{"num_hidden_layers": 16, "hidden_size": 128, "num_attention_heads": 2, "num_key_value_heads": 2, "head_dim": 64, "intermediate_size": 512, "vocab_size": 512, "hidden_act": "squared_relu", "norm": "rmsnorm", "norm_place": "pre", "norm_eps": 1e-05, "positions": "rope", "rope_theta": 10000.0, "rope_fraction": 1.0, "qk_norm": true, "attn_scale": 0.129, "bias": "none", "tie_word_embeddings": false, "parallel_block": false, "extras": ["capped logits"], "init": "normal", "init_std_qkv": 0.0391, "init_std_o": 0.0, "init_std_up": 0.0391, "init_std_down": 0.0, "optimizer": "adam_atan2", "learning_rate": 0.003, "lr_mult_qkv": 0.4, "lr_mult_up": 0.964, "beta1": 0.9, "beta2": 0.98, "lr_head": 0.00593, "max_grad_norm": 0.5, "warmup_steps": 545, "schedule": "wsd", "decay_fraction": 0.932, "decay_shape": "linear", "final_lr_fraction": 0.0, "batch_tokens": 16384, "max_seq_len": 384, "doc_mask": true, "train_tokens": 137900000, "max_steps": 8417, "dataset": "wikipedia_en"}
Each number is 128 + 32 x the weight over its row's rms, rounded and kept within 0 to 255. Layers, rows and columns count from 0. Numbers have three digits each. The size before them is the row's rms in percent of the matrix's.

# layer 6 attention value, 128x128, rms 0.0735, rows 27-69, columns 64-127
087:103136072158061114122133165164115066149111135101074116119086095119142156145107077136090152118098156092137120212160158136189128108167096119093150131144161128110195152153119137139129145160122161
092:123138149154108137043092106158133127145117164161167112147123168154132167101178098200139106091190023171135190145094133136120163112087175157066122114134108110136117093185114145180131105102130171
068:128144195086072137127126148135130145075125151066124112123097100123167223089081118105123100124070170141091163125125157097133130110126101141042111087080103136132196094116133152152144101150186135
083:126106084125112150124120168120146118094172103153170116158133132105160177105123161112155125152125117132061121111076158129122133053083172118202103096139074143111181126113092111126135136169093077
096:118116113160117114143095119146128095128093123121094132131136197085117112111151051151145122143140156098104086172125155172133098134101106157140122116150145131120097132193077149126128105108104154
090:112146107151068111046105136128076133090128151154166116091104082127119147131141093140113135095128072183080151150127092124112157127089123155125167168162084173088070124089148156127165127092080115
095:157129170106146112096186076132085117109124080157099126118111187144075059129150144106123143121140134158074133126118110153135103150164131117154091192121146132146027132110138114099085124091146142
085:116163184113098128122086158145180114110142092137099111097137136104150168119096125149125146135128127128092025166095109160158158126141117145152093143170111150136077086186133113127149115131147098
090:181121156128103158133168160137094106156144125115114145123106083087137165122137159085128142090108138134038086077142094130159114134161122127233133195068140117108137173111150127131107158101085131
084:122147130199136162151138121166145104106074150149131041155116054155085182150128046163095140101119118132100154139117125101083125163168078141079125168150108096062102139161147148129121122081132167
083:190136164131172128117131145143163146029147085077096121126094121074061164111108084128130151128152150160137045103112102145112134120169137141194130135146103121104090127057116131109146120098091137
095:094131066142118137107153135132142104129050153136117167141146152152122162152117139118156154151110020123110054137161149127138118089066106120108162129126082161104137105125142112091128119176177095
085:058142060184148107124041090102157132167138156181077080147117156123103066153144171142111158117125110131217152200142133120092142125141133148047145128143084134093076120152158118093085125135138144
096:103145138096108087075122088083100107163165151152131120137145131190144084155154172109117108093114107177088247198139143097070126151128141125094123107121131118141127134139171157149115116134182147
083:175106131100178115166194106163158126125163064111154149116116181141135184114141149090138146171143147098150129100133160135133111071163171136169106102119125118148152094141062136143125100148147070
086:116130114130065118066112160124155135173147094140100108055124099122119150124134135079132149058113114180081074180148123139100110121130148121116149174158150137078021120122119130097126140125148132
091:096114107125130134197113167123109121196188155140121133167154176134122056144146127176133124128136149087212146189147137118120123116184143132134112112121193113130125157155153119199102109143113151
094:140139171126116146142054123145121137083169116138144116160131102144069063135106152183139149128133101136150100119137076161169130144073129117085107159096125121128103146194139114119098200126100126
083:144117130123097140168157127172165126106131106100107113111124158118085148115137132130148143060152123141116093111136132175102109106198125136225106176150090114108041104091121152120161140104089107
089:170110142105197156148191063194152155062108071123125143185138147109143184140145138125135114216126150114114117138115135135117117122170098140162086144164146137099075125129124111103120092143156111
095:141127132142064140149049149143113119184171180087108110139135082137154139131115145161128132090118166114089146171162125108138108152130108137170125176102183136101100166169166138158098144101101190
083:131121111103153128150100130133160168158178110130133137141192165106092075135125148093123136160122200098123167192159168150122124159106122120113096077078155121148093149150118130137126124119107132
092:129146126117122122124146075132123133122147151137110150105122141149154144131125100075160127125116085145199186127148137122149115009054135127124134055104142146187143101212100136072163077145179114
093:128105195109135152169162112135121121051206085073117095091100090086105100109132110130138110113131190135078113104176082158072125144138128150167141178083163110108069120087154146153127121140090148
101:095140139196138162190127134151094121096107201116139153136115121134125037115158130172149096123139163099132175119086109152130134130067109133132114141137185129156150103186086110140129134128103171
089:194086148084153185143180132127128104124135111137147114108119166151111105160127106238159109128128114147149114078144106107097147156131161121100118132095148078168163129070115102163096141119122129
085:157140123096104130068114068134146136176075062135141120190143200110138147102117132166144105194142062126130138166146165145129142118150133128133111074223068124136089113178116138133113117120152101
083:147134168140103154146159200117148118094093183143172059068102076138112143148111049160148129069117073124127085072119123120106129116113122097075102181140104124109159138110110108164151133080126098
088:177139154174111151096083126134102127102144186134158147119093068076122151117123094182125112112111081154073143101112083121114156096038119159131132122164111140147158133098112114106148116112114150
077:115159164160117099137138113155100130141119193118128164088100090118176161149142110094135122122123086129065205105177123142070126116128119148115150149083095139123087088124124182094161124158152129
095:148125051179099133183116196139161138054156116143120130099139062135080085130098103099131159090108194114140139156111126091155127030117086099105126151160116119105120142120123119109144145093086141
096:164130080122096108134186078172080135096061086125102138139127080155147193141113149086129152108125094147059143107150100128127102122127138122166136139100114139120053123134149139109124113118078184
098:124094117126104134189122147162154117168164032106081134121143138108159149138103168116108140113138190100109073105138143148134096069231142091201098123111087127131135145088129133148129084122050114
087:187127191179096156134142140150115134067139152154159052114089112150119148119139049186130155095147119117121143092116088138127141148128122118150120211161159094134145157138129123135174167065115143
087:184115188113142101139160094106114153130125083082164053147118101116091142074136047128180111076137120115129141112119100125139136119137115127179145175192146120177111160136116110187105101045095176
090:144100108154124112190099179144128148144115178155099080111095089065124115151114111120094162119107133093153145152134113125131138100146148158085170119156175126132171115049137142124134139096064154
078:045108135186150127144066195122099149163114168119139114151117093049175150110164122120090118128113122110104121198088143125154121141105142164104137124157142129107152145133141140126150105144104170
102:087140138119141159158102170166130132120113160147113127069132147122066133167174096067159128126088153136120122120180127110123138146188116121130141138082127142107164118054141108116090097107095179
096:136092175131138105101150171132134145176072195082092140171140133064110106108138151052108150066135159089163152111091159084143111110128144148099110099126155140133178112162095112120158112123135094
115:127132147143089159100164165123123139079110087087109136165147098234158089121142093108121138155158132122205201141099156127080135129193159139117090156097146100105147111175132156134171167115125128
118:080121204114113126173182150105142135196128138063144127145118133122174149147046100143082153077111136165173186169125134156162103120086123132105165146140164111103174102174118132130131106131106165
110:152123091187144100208095119153140124190131197099102070164144147057195080086100167163102113135137102157119109146125129139118105121158162104170102145119137137115103166129123149132150131144113077
113:129116086128156131115092078102133139218153115079127102204140137149119077121114142115098124103096136067115127146109143124153118131074125154183120075118133131186169199197106108163161147131107101
# layer 6 attention output (transposed), 128x128, rms 0.173, rows 27-69, columns 64-127
093:157098213148132081139096111060164124130149100109105104135133104156115122203170151147089066131122130138070129174112143101124087177156089091112111165100106150138130045103123092126122151116109115
096:107087068078125147118138161096080165119120150104147146139074107076085139047131106153154080147089166115186122150170131086150173101115147106169132160130206138169180107084110129092188124126138154
074:158077114130130081167102095047128105120155106114146151150171116123129139134201150086107131144121117156119121117126135113101164189109154128132120123111122183143117134130077128101096132107049133
084:154110147155131178190102134122113151131097162134129154139142132108160163054101125101160107130140150130162121142155119101135183184068195119102126101061170108101133127136108108147105125094125152
098:132130134187128162111173132127198121131149115145165082124102108153111127112099118149145097146115175155124128136108186077104097131162060104160143148094129063171155042074160134120224072118170134
093:140122112072109092154092147066078100113153140116090091150118107046130132080106143063125151099142175082155132125179117092124101155144144161081144116078114159177203127151142124104091133129115122
094:080159127154157114095139169155086130159113155174137120128101143128094136149099165156126160131164095051159148171168140141109129056142110127138151110176091084085107161152137164126160152140177111
080:197158117168125161185118193125130085131177112178096128175131121174086088099142130166107170102150198109112107201126100075091115128132113167110121166126106108145137089102095124072096137068073133
089:114101127122110088184087103127110153172125106164105087117163139072140095120102143115132160146132140102134173099078150189126113160114126127116152046128068140074180115154129150118067190104127100
084:143141180061106128105091148117167136152165129134165110140075070080111098181129163102108147098097157092139155104125189114155149107109140205131155109133100115172178094046106111105115140172109072
082:150158128094075178176107206171100133171118144222167089115102112151138069088115112107139191130144155091107152126154158147096128137126122198140151096112128064162146100169164120134062103128140106
093:177171173105133128163102100086099118082165123109116158181168116158194158098081115124134101090194158121112099122138103103150094139137126124105126098169078122138090151123157138137152128114062116
082:106185199140137146085098147163166106101150121136131114168106111180069101166090142131099139127160111137152079159173095124154107118163121159091102208133164085149151132115112082142144131130159084
095:094110096153166074067119104108105127101148128075116149133124181106129188180118158139106117134119072118153094095188118105153137065140143120113088158107162180137101224126096148136148176101080120
085:156130084132128159129147163148099171162052140160183164133174111135129146081154091165168070175148126152140145149133147159120182107054112108156120102150147077078084079134114149137176107094138165
088:131166150149159061139112133113187134125123143144106114157112129163092098151135155119092172156120175093145117148114137112102080136132088174083112192058105074110190155161142131100080133075117091
090:101117153165141145067181077192192169097096120091116101071079169102153117179125107195115112168061103158111106139117115129178118073124100120150134184145168110103164099105090101125143172122149118
092:110147104101122136127174099172130060186130085144098118147104138147128051145096112148130167102107125116132117185138075148127081148133134113102143148187107137138157109095141108135124187180144099
081:133162116145125132128123167161086144144120145211142077127114121106125092103112114143092129169117203087134156104128156164119108105146068152173150093115092086121195108184153153115123095088173077
086:189166131177147144133129186129119122149152123164151127132122103140127172165117115162157150120177117094121130127150176114114176057102098136128128110157097108140066065112128131146175073127071136
097:079087100153160085114133080122173121147149081149077095104115140128128079230167147138078149172076125129116145110105142136160086129149085110100129176138114173128194159135113096101090166111061114
085:078136112203108142110196150153173090143134117157130115125103149175117106187148137147096117135099077156115111168116156109095145080112103114118129152142148078077123154120113111156159120102141134
091:125099141066149141146144124111069066110142134107142169162121124166112122106145147177121080165204144141079080184138096073094154138122151102135072161177138114149088174159106158136136103101114159
093:114180094116121134120079115142113173149104130188129096070116138058129085141103105133105196171086171113128151096124148180094105099130100185141150110093068097109183113182132168160142151130136087
097:116163115101127162105171112148142131149116105117132111106103156106088106124108129183097142138111143130140159133142134088146110127169085108175146171143145136173137109078166130141194094196211131
096:119136111089092181087108148143058180094073162162148154096109129088168120130115073139146150128084141114100156115111100166132129063123164120195087088140101140097136149161130162138132164159143147
083:165082176204141169102187191124121100099131134149157132165159139184127178083125111132152101139129119102139102118151121081093147073119136086141092145112189106163124092102150156135176091102117159
085:168144104049123115135141095117125130122092123108128153140095111084179108078138095100101166086085196157110144128116106128176135135134129134177111088126118171154152068116129120091115142152114143
087:112088100032094141182098146063059116135158108115112130146128079068144113085133115092172170088180158107118147124131084117128124206140174126127112100100137183187179103142141103127098151169114142
076:129160092099159056084087090073077148114161106108136132150191088069136140120154146124111080157113165159114137066112142131108139150143081153146132115105108162151133140169126178135195114112088117
092:114145160097084138152168150157153061138124102126136069141086094114125076153164181127065095109112150141089117161137159099113108155165070128125148172123114169140139101106121040132059107135185094
100:111152142098161112141092120100077119164157125155112107148173074096099147121124131109127127176149134077155154120147166141133124146125104114083161085167054136093143185137153145126109107116133096
095:141088112195152155141135125166159152143094140172130116070128127129136103127159133149085109156114146155130141136068158195096191139092103116100139124119096095018114080165079106146075092060179109
087:144104102051113118150137119144076116174129118125135116129087103086110071113168121124109147108110174128106170146120129140154116131136118133173106086135118183163179050095143112095104157164148140
086:100096108075117144163188169146069130151121122167139100122111144099119108109156119127097170181126134114125172108118153114165097078141086104201110081157159168171188064107162107131109142139162139
094:074148153128123096101089118096159134107156108095079091082153082127076147188152130105127156136139132139127143132093078153135117202180113137110122192084134157143130109188125045141097126129162114
080:126122148166131107154120075090215145107182091075078099120144129126091187123122152101159154126140119159164130109135147082146169190144130137092147148064159136184138084079102050108137121126127135
098:098095141141131097133112161119121109148168106128169111105097102089135108151090149154105157127119069143164183110075076118135112126119114148170115088132076080179092115079107099081135104135178112
096:148169180076162148181084091129148155058113145101130142153099145138106110092143147151073069138109144155128079110186134096174102114148069137175138154125186160124155211096152085072093203080148139
113:170144149095196126137071111158120079107116135127105157100120160138104174155122090120109085148148088165126097145115143120130123107088098120157108145128216145081115152101117136178141164099087110
117:201176156090136115125092111153229193080099185098086158111118110153101132148128110111101159158143128127073123164070136148129119150163081072113155166133167138116130166162140133179147153114142095
112:128141115165157113103085034158123138120124103182148168134133120152169117111125089147138136117116218107116121033192114106128044130146129086142139130118190131138112123142132081084214155175107132
115:096137102147092167125169086124150106127198124129082090135111192119094167147159119072151077137101141138084094032101179108125100142151147110107186110203176164128206170111162088156124122112107105
# layer 6 attention query, 128x128, rms 0.0651, rows 64-127, columns 64-127
088:062074176155108171133128137074155158119086121139140125119087154144139099172110163128094119112060127119106107128072142161082088111118170106151120125177129167112098098185169183160096138154156092
058:223139169111091119108176115139122130123148144108088064126131137143099081091093137167133155180112172140105095085150147068119126134128182119180067137063161117057149152160162131187123100106155119
147:072211081149090104127085151151099126169156135117111157195157149113181145118169120093166077083169131130067137168129113192137179130105099172140193140127121069159170148117154099107140131139064148
116:180054156119147150096140131096132152110151129157128107046098098116086091161086122185096180188110159102180141099106172057101103107139147084128101097140117186099101076113138154142092113116184139
142:213114185145140183122162100109120158121127135128122101091091122109110078100062157179120162185113161093158068113119157094141100163070178156169076126155145164072089157175164119181124164097174154
078:050157089101179102158111153106138151137124104128156136124127130130142167150153152133118111143173107096111191148101166112163147088180074114101148098123044120158134115097096098079110098131117138
095:118065097135146165133120135076129149138120148214190159089087116137123144191062126166128150161110147092167111086059158065145095122155157120148109082152110158111140129062132128130075129144134064
077:107151137150204079175113124194138071113115110117147120088122145131079146111160153140125134096132076169141179168184101172119143149164047157103151081106142116080136134119081122122186141124108126
099:174125174119122138111159142103169168125176147165117134044076093119089105169092130163099217198153189111163168120133124080108126105084157153109134082176150133097095118156181125154100138148156134
119:106155122134100117225141131120114136155120095143131146148178174119193154125181118108148058098155120131100145126106111192127188173123106171111150127135085040191185159139113106092125083117095120
115:146076134110099099097125139125165170090146149129117161118079123109099072141096121104101176150116141130134097088095174100141105090127156091132094120129198194068070135124193130189166174166114083
082:125100110187097101042182072203081124160122133085166168185139132147174127158127109072137064104127103147117114132076141133098116076059125180128048174113200113125139100149149126181127126137103159
124:127162110133113097147122146159075137138130108127132115125197127129145196076156127143178063096163127135129196179168088193108156155104103174161175136151094041153138131127096119098160087084099194
098:175121146076177057128131105097152113073136107140136143109141090145055104111129145157091180148131115130114143125144081098109109111195119103082163121117116146106144093127113138131171195138163097
088:108084099167127121027150126127148142103139119089139167131096097152076165109126116097148178091108127159081101168111167100122088094150149087172121148117156185103114062095120176129106136156073091
064:144125143087168165128136118055150144122060065162110127114127103115170130052155127171122187121120123101137097085138093120170098136120138119107121064218119179143125155076111107107158115120116124
108:161104116099098142043111132085129166108130128164111189161097104160107089151121115078102211126115121104117134083113122100108074124149171055115115146152128201133084155123145153151105176154130092
089:145133064066173158042130164080129099092050053112144174129135120167065149121134132120160167094145054112105142097133092093114112117143126081070153100119104189110089136088086147112107131134106134
093:094102130122134088174147091133113150095152149152186208186106114140153111172124109067103136078137146208131179116046130108167108066147134137158138108129116128156203120110160136136130157153101073
088:123126160140058159116088194131113143115117160096122162198117159125164107102157107131081151140124150191132144118097104190076107104176154148084068160159095136165179159099144109125122057120178107
089:097140172131152030162146128110169177095110127136143134154198105135145155142147117155077189088178129137103098143114176097138149081157107107143119104098141118142131114120179116115216159151096115
090:152129084129178102121169131161187164134186125139143045137109191167068132203137125115157118164117158122124144116170099102123144055091126104108146137105186104094184107165171116123109149119133140
090:098122123126096113111114070118137148106104102161115150240157165130202166119163095116115075115097174134080082092109160142119116109153133146141116161144142121208208071166156137133117125092106110
088:081127173068111107147112100126122144127174115138132127100149074082181095091123157099144102103157105160141122146103124139138148083054195158115089143145174109127145135106194082150138152156097112
083:054089172158155123162141114164074141110117138133124136165132131109231105103122166193131100115116147159115130163138147130118109163194156165206077170151124129155182099127137133159119121094111120
085:129131113167112051131061114144128102131106144106152187073164098127148175096157171148091139032113118117110147149070139108100126118206147139169165120114087146175133088134093170138151111110137159
102:178109125127109103033074121131081127087070100104128150200152159148081157131145097099173096106098081181080174116129087152129101095140148116115150122170160139106150120076135169087090104136147094
080:121113220100182125160128042137142159132120164116128097192100129132126097155092117097073121122150147117140099085109131103155142108128124147128107080130131073138181130151113090123141136189094071
080:137117182146107079122101126164119192107096120122126138167167156079178126142116107101118106134113072087090092162145095160153122141104168104145133190151172127113066153122167118129110152138121136
088:151114183117099180111140151130083127136103167054125131152144152118187127117104143118200084114090109077114069190132087185115106205102175122167075163106154131147043178130094127166133143096169127
082:146135083087158117097124141082149130140097133136114036088151117117086133120152188120143170098130076079089148192182129096166144092176102075137190080133182207124032155133157102106133168154130161
075:142107197188084095108096137173161115140072144040075127105104153131115203132122163143157149092083117073106112209127164121096156195128153130131102160141180136138102127161126153127114111090163176
205:108210097120091113134068123145100091174156123115099141217174114137167124080176122085156103080150124131082144156135096189165162126125101157143170170149140093163151211118145099111164139114068148
164:154054159128165130147176122105164156082089133152153115033081119120062114181098128182101165192104131125171121097111166058110102124145157086121100107138120169093103057117132148127099118128186105
077:185130141126071198113188094106106112194191118126106097170127156147125080101104166139141092111122148120095086087124162117119137174104146130187059139102105139106157193169138133216120097123115148
088:051148135136176066171103156154110137124131133124118153154157123109181163116182107093114115074145103120096150208116084151173135091129095150118164152183131124171127126109106104059141130139088112
075:123094131048185140076183127085143149114101137099178133122107068138135137149150135102112164135130125075113118157114078130135111068150144074067144143163076194114098107143115123095098177146097110
128:090147141142160086180111129172105080115105082082125164184187142099175148071185134086124089074135081169153141193153101203144128135129086153112137182150117089149180129130114147094175115139087137
093:117118088115163086099140117162088167109149084053136127181191158122174140145169125084150062081139097145116164165127116151154138101082113132108124173111134098141123114118142106094133099122099170
109:150099117164139145056162122131134132121136166141151138120096130144080084133073130139092145168087169123133067042121160086146087100120134111159095146117150168077112072139157137188127154111158101
104:114162097093153137159157100129071111163157119149139130129199114107131151084170124118141079109172115106102185157188058174130146139169070114140202146161046092153150129138086107046151116126111121
090:139134228097156131146190053125075111158127135151143129134130112112188112092089146167103095160118149113150070107115104160151143169098129208134140164165141091128127107174138113176171202118128159
093:123121121131035134120107133127074161082134146095120185184162118127190110073124105106161110107125133190112118120081156140154102117148155132174097153126068107184132159097150133122137102097123136
123:133109116165136196100173104114135108134140167160132110058096101154069098158082152152101165180122167125134060101099162078129106158132164103137095162079089146100099105158134139168096160117179109
089:111158089107084132120098182142117099152098152076117116181161173150119169197156085055161090101126085163091169181104124171150157080084125107114122126068144085120127115119143131110066089113131142
098:111132086069146157117102156129181147139062085123114142185094186087120195125183115080133136103109077117088150132157109194145113120108138101085164079170164162126134149129086111104066103105069117
086:089117127097111044138040162192120171106154147100115130156146161109131163106135077149139111098117099162067149165204089181125159101127140113153171092125194112120127132082152107074137121125090104
114:102104081158138095158140110184109161139140137122126151217150179103159130094179107091139089083136141176079171164163109183162136117151080138173153138118165124139193118129111129090128126090072129
073:135098038092171122129161106125121129095142112159164169134164088174096124100158130135139153127153125184166176133126101104150133096170102129116173077119051136110171122056077130087161128133105081
085:132130059123139138160060164101159118078181085142143159152146096096121117135166104057157163105152074143123164099147162120173072096151147071152143112082142174144101176072125119104145088091122095
087:102114157145226161143221095136099073141139124095140072063142117107124126139128198166143104185161120092165118211184161126159151179142079113109116125113129120087098123137102098144197139135154173
080:167111070094202127123204116158141111135147118121189118051136100156062150127110158118157130145167115097206135195145155080125143075076097173119165146146122127074104134152159104132210192167139125
087:148117160174219122160182127118089120140181136145172126127146082112145118111120134133106111121102169194108131150165109094186083083143077123192157167125123142112155068111165124142141155088112128
090:102099177127108215153103131076131177175185109095091093157119117077194073121125105134107160130100173153078114101190105114174122113147131125196134121149103163167116078114146099079086089115102116
092:099157123129122168118117227114101181200186166159149133069092094112140142117133129173146175150156098131145168193150132134079151119124133163165130084159135142085036171066175097155086083166114127
088:155155212117154191177097128102131112101083174167110109161135156097160125145091113107090162171123114098134132093147081125121098210148147165073117088101144137109118213097102103116121071167126122
078:157149149114138108158077094129114129114145155132169141097125081098133101130157112026131177089134082196091207132152132125167100112124127115088124064114135182175110152120162132117082134160104118
091:136143081134178142135142173136165123145095122170116123053123171138035196153104134218114107149121145112137114130145146129103170136117113137095181098135112109076167108097128150109111111134122139
095:148138126156166059148099091114131137141161126117087084057103137125072107151130126156073102106160148125128105143122155092159146132101127096213123077084170107117166092151109121134125162113113162
090:094131176143084064154101119147135144090151121114114151162157157108179136147133049104062145085092161164102124085098127116142115091121163101122113113080161124190148090117168148131102108117115107
086:110168109131088174162189094129098106177186131196143147110136071151147148160120152112170144146186119130133141127067124111121165166126151170133118119141023069132103168126081096165122085103169142
078:156128057108133148122141143101115132138118149191162128108145140136089107157104142183119111160152110106195061095088111109155181132061127108134120135138147102079111156107105081141172162103170089
079:094130055091114111168136103092123119194188077199156124043108075119114138116154168140169124152187105123149168136113151139132125107130154141155183119122057135135139150118092102137126136132103087
076:165099182187119106117120099172137150116122116096105138190109145110172137095130133099036114124079153091131112097179139158117080089106135139142090201215186141152169069137152137116145144091143110
# layer 6 attention key, 128x128, rms 0.0643, rows 64-127, columns 64-127
206:138061165154131141094159129063135145102093102140140139100076137130112093171055140155093164132086127097147114090107165081093088126126190089134067088140108171103092105142149170192090148149174106
110:108196108146144102158118136164077095122138092103112140172163134114156192104139112119125078073145085139123133134171074188152168117144059185117183162126124083150151179082078101087139145110092132
143:099151130097147117148088159153149079122122164129085124116181109146149167091201132108190157148175129171140172141176070157154196150114101212095156165126084097154174143098072106088142131122108149
152:160063142143120163082177081117175168141123132124148115129114148122074069183075129159087157151101148113141130115100193076129076133111177043150106066149157148084108079158170176161101145135165112
125:161072143150148124120165106072122131133124087118137133089090163128076102154053142166097118131077143147141094102142143123095073104166137070132072088133179135128097101124160159183103108174145107
083:137093161127092147058094120135205094154170189154106133091114143172154097117155154128126159169150137142115163141091148107139117133084204139160124128107164089060131096156133153131140132113094104
105:164113155143080114086131110121173157116172184083149108090088145150104059158119131119160143163127178171125101108104192088081082096108168065195114071084146180113138070157147173151156121116176142
085:099210126154117151167155158147130081130162082160115146160144158170149168118095103080140108115119087124146111097137101171172172165118094167142142197117142111200113151114099106075099118115126131
101:122067126154108113116150124108160122145147102168118176097086130103111098176143145110109122121045136109208091155134169084145084143137120100130116163084132160102112089149160156142119154103232125
110:133192119106129093159080136167100080116150134130133143141145101161180166088139144132182086070198085140113146156143035196102174158123104191129158175109075099146134144097098106084164086119109111
115:162104129160095154054143100122149125126128090120152149094116131138089086179106162135099152141105158133161094085111179084095111114153151086134083086099113174061072082130163188146108152161132127
082:114114146114114159174094087092146133106123146108126119083119119047109175109124150153151178146125154140142179117100145139153133137141152146147109143139103133183165145084095197186090138135138189
137:087173122109180133175125141137107117131079128128099136189178139120167194095183122112156095102185100134125141138171054171147201173132104187105154157117128120159165183124095089092152105125099118
084:156173113145098167081152152148105169125118104173121122166108179154143122184125082103086145123065153132161076126094221131163129129114103053149135117101205133074057072170128124111087115122190111
080:094145118135071097117196134102177186158149130079119123131123138044143114098141158128060100193115110134155161143172175077140129105153081111090137090166108183149164176151116142137119187133138144
076:170179137140099091100157113170059130136160130094145140136086150137154096087198128130122062133143137148134076124165133135114159124125071127118149134098141105092087162146152126072187076122095099
093:152072115138137106089147081132132162133142109068141143088090114075110140154172141135057128130092175124165064140123189095145100090140120066121114075114153181078096082177161178112152137145166077
079:165146111115096093103172088167128169207174168082093124136034157078134115106169127116107146186133145175158100104139170124165088127110124127165162117152186086087122138155151130082118123112109085
074:104130096082109086131089135109088147044113133133123122076101140076177147150134129039125090113132109113110090128133166176126063185090142161081141131049134156158137080091117110152137086139199114
084:142136161084139059124109054171101155058093097098126057110159123126157143153164150113095129042125137152121132106143112156159132111105091132124153095076103125153148145124146162105099175048115122
085:124094166159082196105097139147160121116150119110089169141147189153154092116108167092144117168096124173137188118160125159087150119087117147125093146087149104087081080120092144124115138099168077
090:089144103150135136109113127123186074146155138178085196126141047107128129151125119115107107108085104174178120139095148123123145200182132155097105179158084131082105066154072126126059167156142135
080:168116132136147098130073114181112138106167172043158106078203064153162142106161109124112160140122113159112146149127130153083144088065074126099097084132130121082135093111088120154146152165089149
089:117127125142151135109098111117078145068056121098125137140092173105117082190144149150124160104135209086111120099109097137165135184107140116165164082092122109180121132126114176119177120142099160
086:161174162096108117181099132066128150130170118062136074121166173153122148086124111077088099109120123110105143139149135176153123098074090124105119155096125165134178172127175145127153094142141168
088:165096139117068146099144158065080110105080158087187116159141212143145119135168104124118146159170157124124101084152178143176156105066106110115123193088134170084130137125131110139147148111105169
093:102147070095154107136165108175131177173148220126127066126095091077141224161184082105070186162086122127122118130160154108146093144150078132093149101150119128159147111130114139102063162074150150
079:066141143115149185194139163154156123177142092161156153092084083108176139155120135101114099131119082108157151174138154196104124107112189192112133153121145182145076130160117086186128143128155176
086:128119129141149162122032130109124128144129145091139141097145127146091163148163134118119190119131199161143102135186094096097177085141073185082111133150136145153097083146134164113154136110170107
090:120143131144160125193136114056084104137156081088125121162133107081093156074126090134126119104139174121126167148105095093113119113175114132126112160140134191151143200104197134098129101170080166
081:136125132157127153103125144136126145147165137121150206149138102179111105131090085135124099141105150085087155135120131114113132105181109112086091171130121089053121153112120160101120099178085098
078:107112115150067107151158132056120088162135091078142115153163118104113117098133086124110096152134149146129187098174090097108127089130096137126074180118098171137117200091163140120092157141051172
077:108173105128093167132132165134129173133136135110095123090165154094165114062181153102193082095207130148096166173117081176159140156110121159121158122141059111164126162173125096119171102142084205
134:169090138140108122092152113095123159148141113126158109140083137134088108162052118135057131136043132086120083110113181094097082091120160075144079103124182166093094116133167159185089140122161090
093:104173119145156074186081153127102107096112130062125137124134120113156182098129127175143067100159088130097121119142065196137171108157071183099138160130103065153165161064088103099156127139091155
067:188103152082051181089093170098175114131129144211113096126146154136128065126162115099151155163173172110129245142109186114135104109109142139130110175104118157129148144149126125140123137126115172
098:149104150124103130095149107124135102167150102128097163106084173100104081168146119145095147110103145142165098165090206083143053129123150070160110153141181124096109099181200129142142123142173126
133:112194109107111108149077122132082108133095127149120117138154145143177179077164130095130106117162079100086145129175067167153174114126096208105160155135083117187129181090093061100149097091094159
088:104161115104129136129067133120155151134116153168055152144124142088159149063176140086133140124209142150088172126145061163125181116134129169100167128159120107201144173099046150144129142145124137
110:134099149164113136085147075119150137113109142125135095099098166147100123168106152185102157141106126172154101074100204073130128100166176088139058070125157123075108092140106155178082139149154120
105:133203135090143133119068214169101097125091143129129150147131120149157183102159096096180093090168115101125079197124098140161176149111128176112133151133145072150121132145102080088176101154118139
081:134154201140128195170116153102102082096134143113132155117110167127114123141140071155151150137134109104132121111112153156120115126093182096169087153094136138128068111098116102166146085143192190
091:111134137080173098158141125106130147131109131084140100126197117065138176086172163117099093140194137082080136123160084160084141149121103142040167070128111218155178168137182120107192135163089078
129:134094172150114126116171109076155149125102138103132127132082157119090089174088156191113130170100157125158096123099179083132078140139157067164098066137171140096126073156167145177132133148166087
073:091105102161198111116116132154164106120127187149123113134109109083147172095117131151148160131142109112093212116101095113137154150155129211097146151148098122165188139081100139143082120077108132
095:094145089117189070136101100194094104124181122082130146079110114163129113081143134120162136145135124181134106112157114123127172105136074184121175133142113042138129140122088145105150128102067116
102:072153110137195163142120179153166112122125110163117107162155099131121177127142112088115126140157160128160150081151105122117189153154087178088179165125075129180143124158089141072087149079110168
123:069189089091142073133075165157152101111178128150115132120183077157126197066099137076152074129155088154111131140155110157100170100122077193083147156161083072150112155112081125098138117148105147
104:137236087122126076124135126166112153113100116119097142128107130095148122086177126087119042072158100130117091144144162155149161153119073148117181123117160086136147142122110088075153097123150110
084:116116059141154124053144125152065129139130138121157143141109151174129102093073186118110138127130136115072114137099105108110126142144117120102171046180135097114111131135096106113163111172047070
080:117205134160122124111111139111126157154126099118116166139077115145082107061117114086130076160079112092105157127083102110138142100168182154163106126162131094132102225085177093183141105156105152
073:124201164115088124138167130110114121165085111144096228120144139088112083109156138096146100123158090100134125102112103135170140180209139103124146111144159173111112121097114128151112081200117161
078:110154118097094116119092131118148162091128178171075101134154172156132136145120088086129076150101099094107117118110187105121100152128126144106063095121149111137163113160108084142155103120185112
083:087119178143137133094129195151172130134155162141164088125114156149101094108090078190128093185166120092108169130113162106090145074097114125072143122135142099143128163156090113124203183115178165
081:088132148123147099179147126132153120095087117095084147112101133126111083186159180102179132134144162066155177101119100094154116131213134102093111174096087114172203162165123177094160157123128154
088:149114131125187205187119139132123166163159052106146115104068119154129110132098125127183140102106097133108124181122129158102125074104129122190126162126162144183151110152177123113118108091172120
075:137091131162144118091161138140086156067131108133160149145104140174150136176087153162133086106078112067119075149088173123168116171104069125148171131132136044145142124122106142098187112095131085
083:149138099141092130130137093170187103144121166147112125128100149195128102159124109129198169211129123204170145067158114121108113138115125124190086160110139114126164063189123132122058100089106111
087:152075121163104189087111161182186124109167118217118097188125164181125113145048157147129118164082168164116175099160137141129136156087139145114099152115135095076095149145106148167115119109113093
084:178036130186130173064068136132119172087129114145134075152160176124145090151091104163141126130150141175122161096137162127096155117080097149129133156100127110148169109129072128129125193072151119
088:151141186105129152189178149101157110098104146067114155105106187068150103126116158159165076100173094116138093185101099138182136186120153104135145105115197134132177102135155156171198117194187102
080:183160185134160113125128096184140113074128116193100151127072134131098077140107162123152146060199168192144110100099108140115114181187166112160101096096127097112091104141101195128131090133111077
086:176162141147138133121122154113112127103092145043163162135148154159153059166116115136184119143134134086073074145088122127174156159103164050149135076124145109075125129134094103125219066205149151
080:091119115135139086083057097116092108121094173143156127096186103160135161140171096114126163121077135147127109112139145125115170031135090155075085116141119173176098150100079101154134176110078207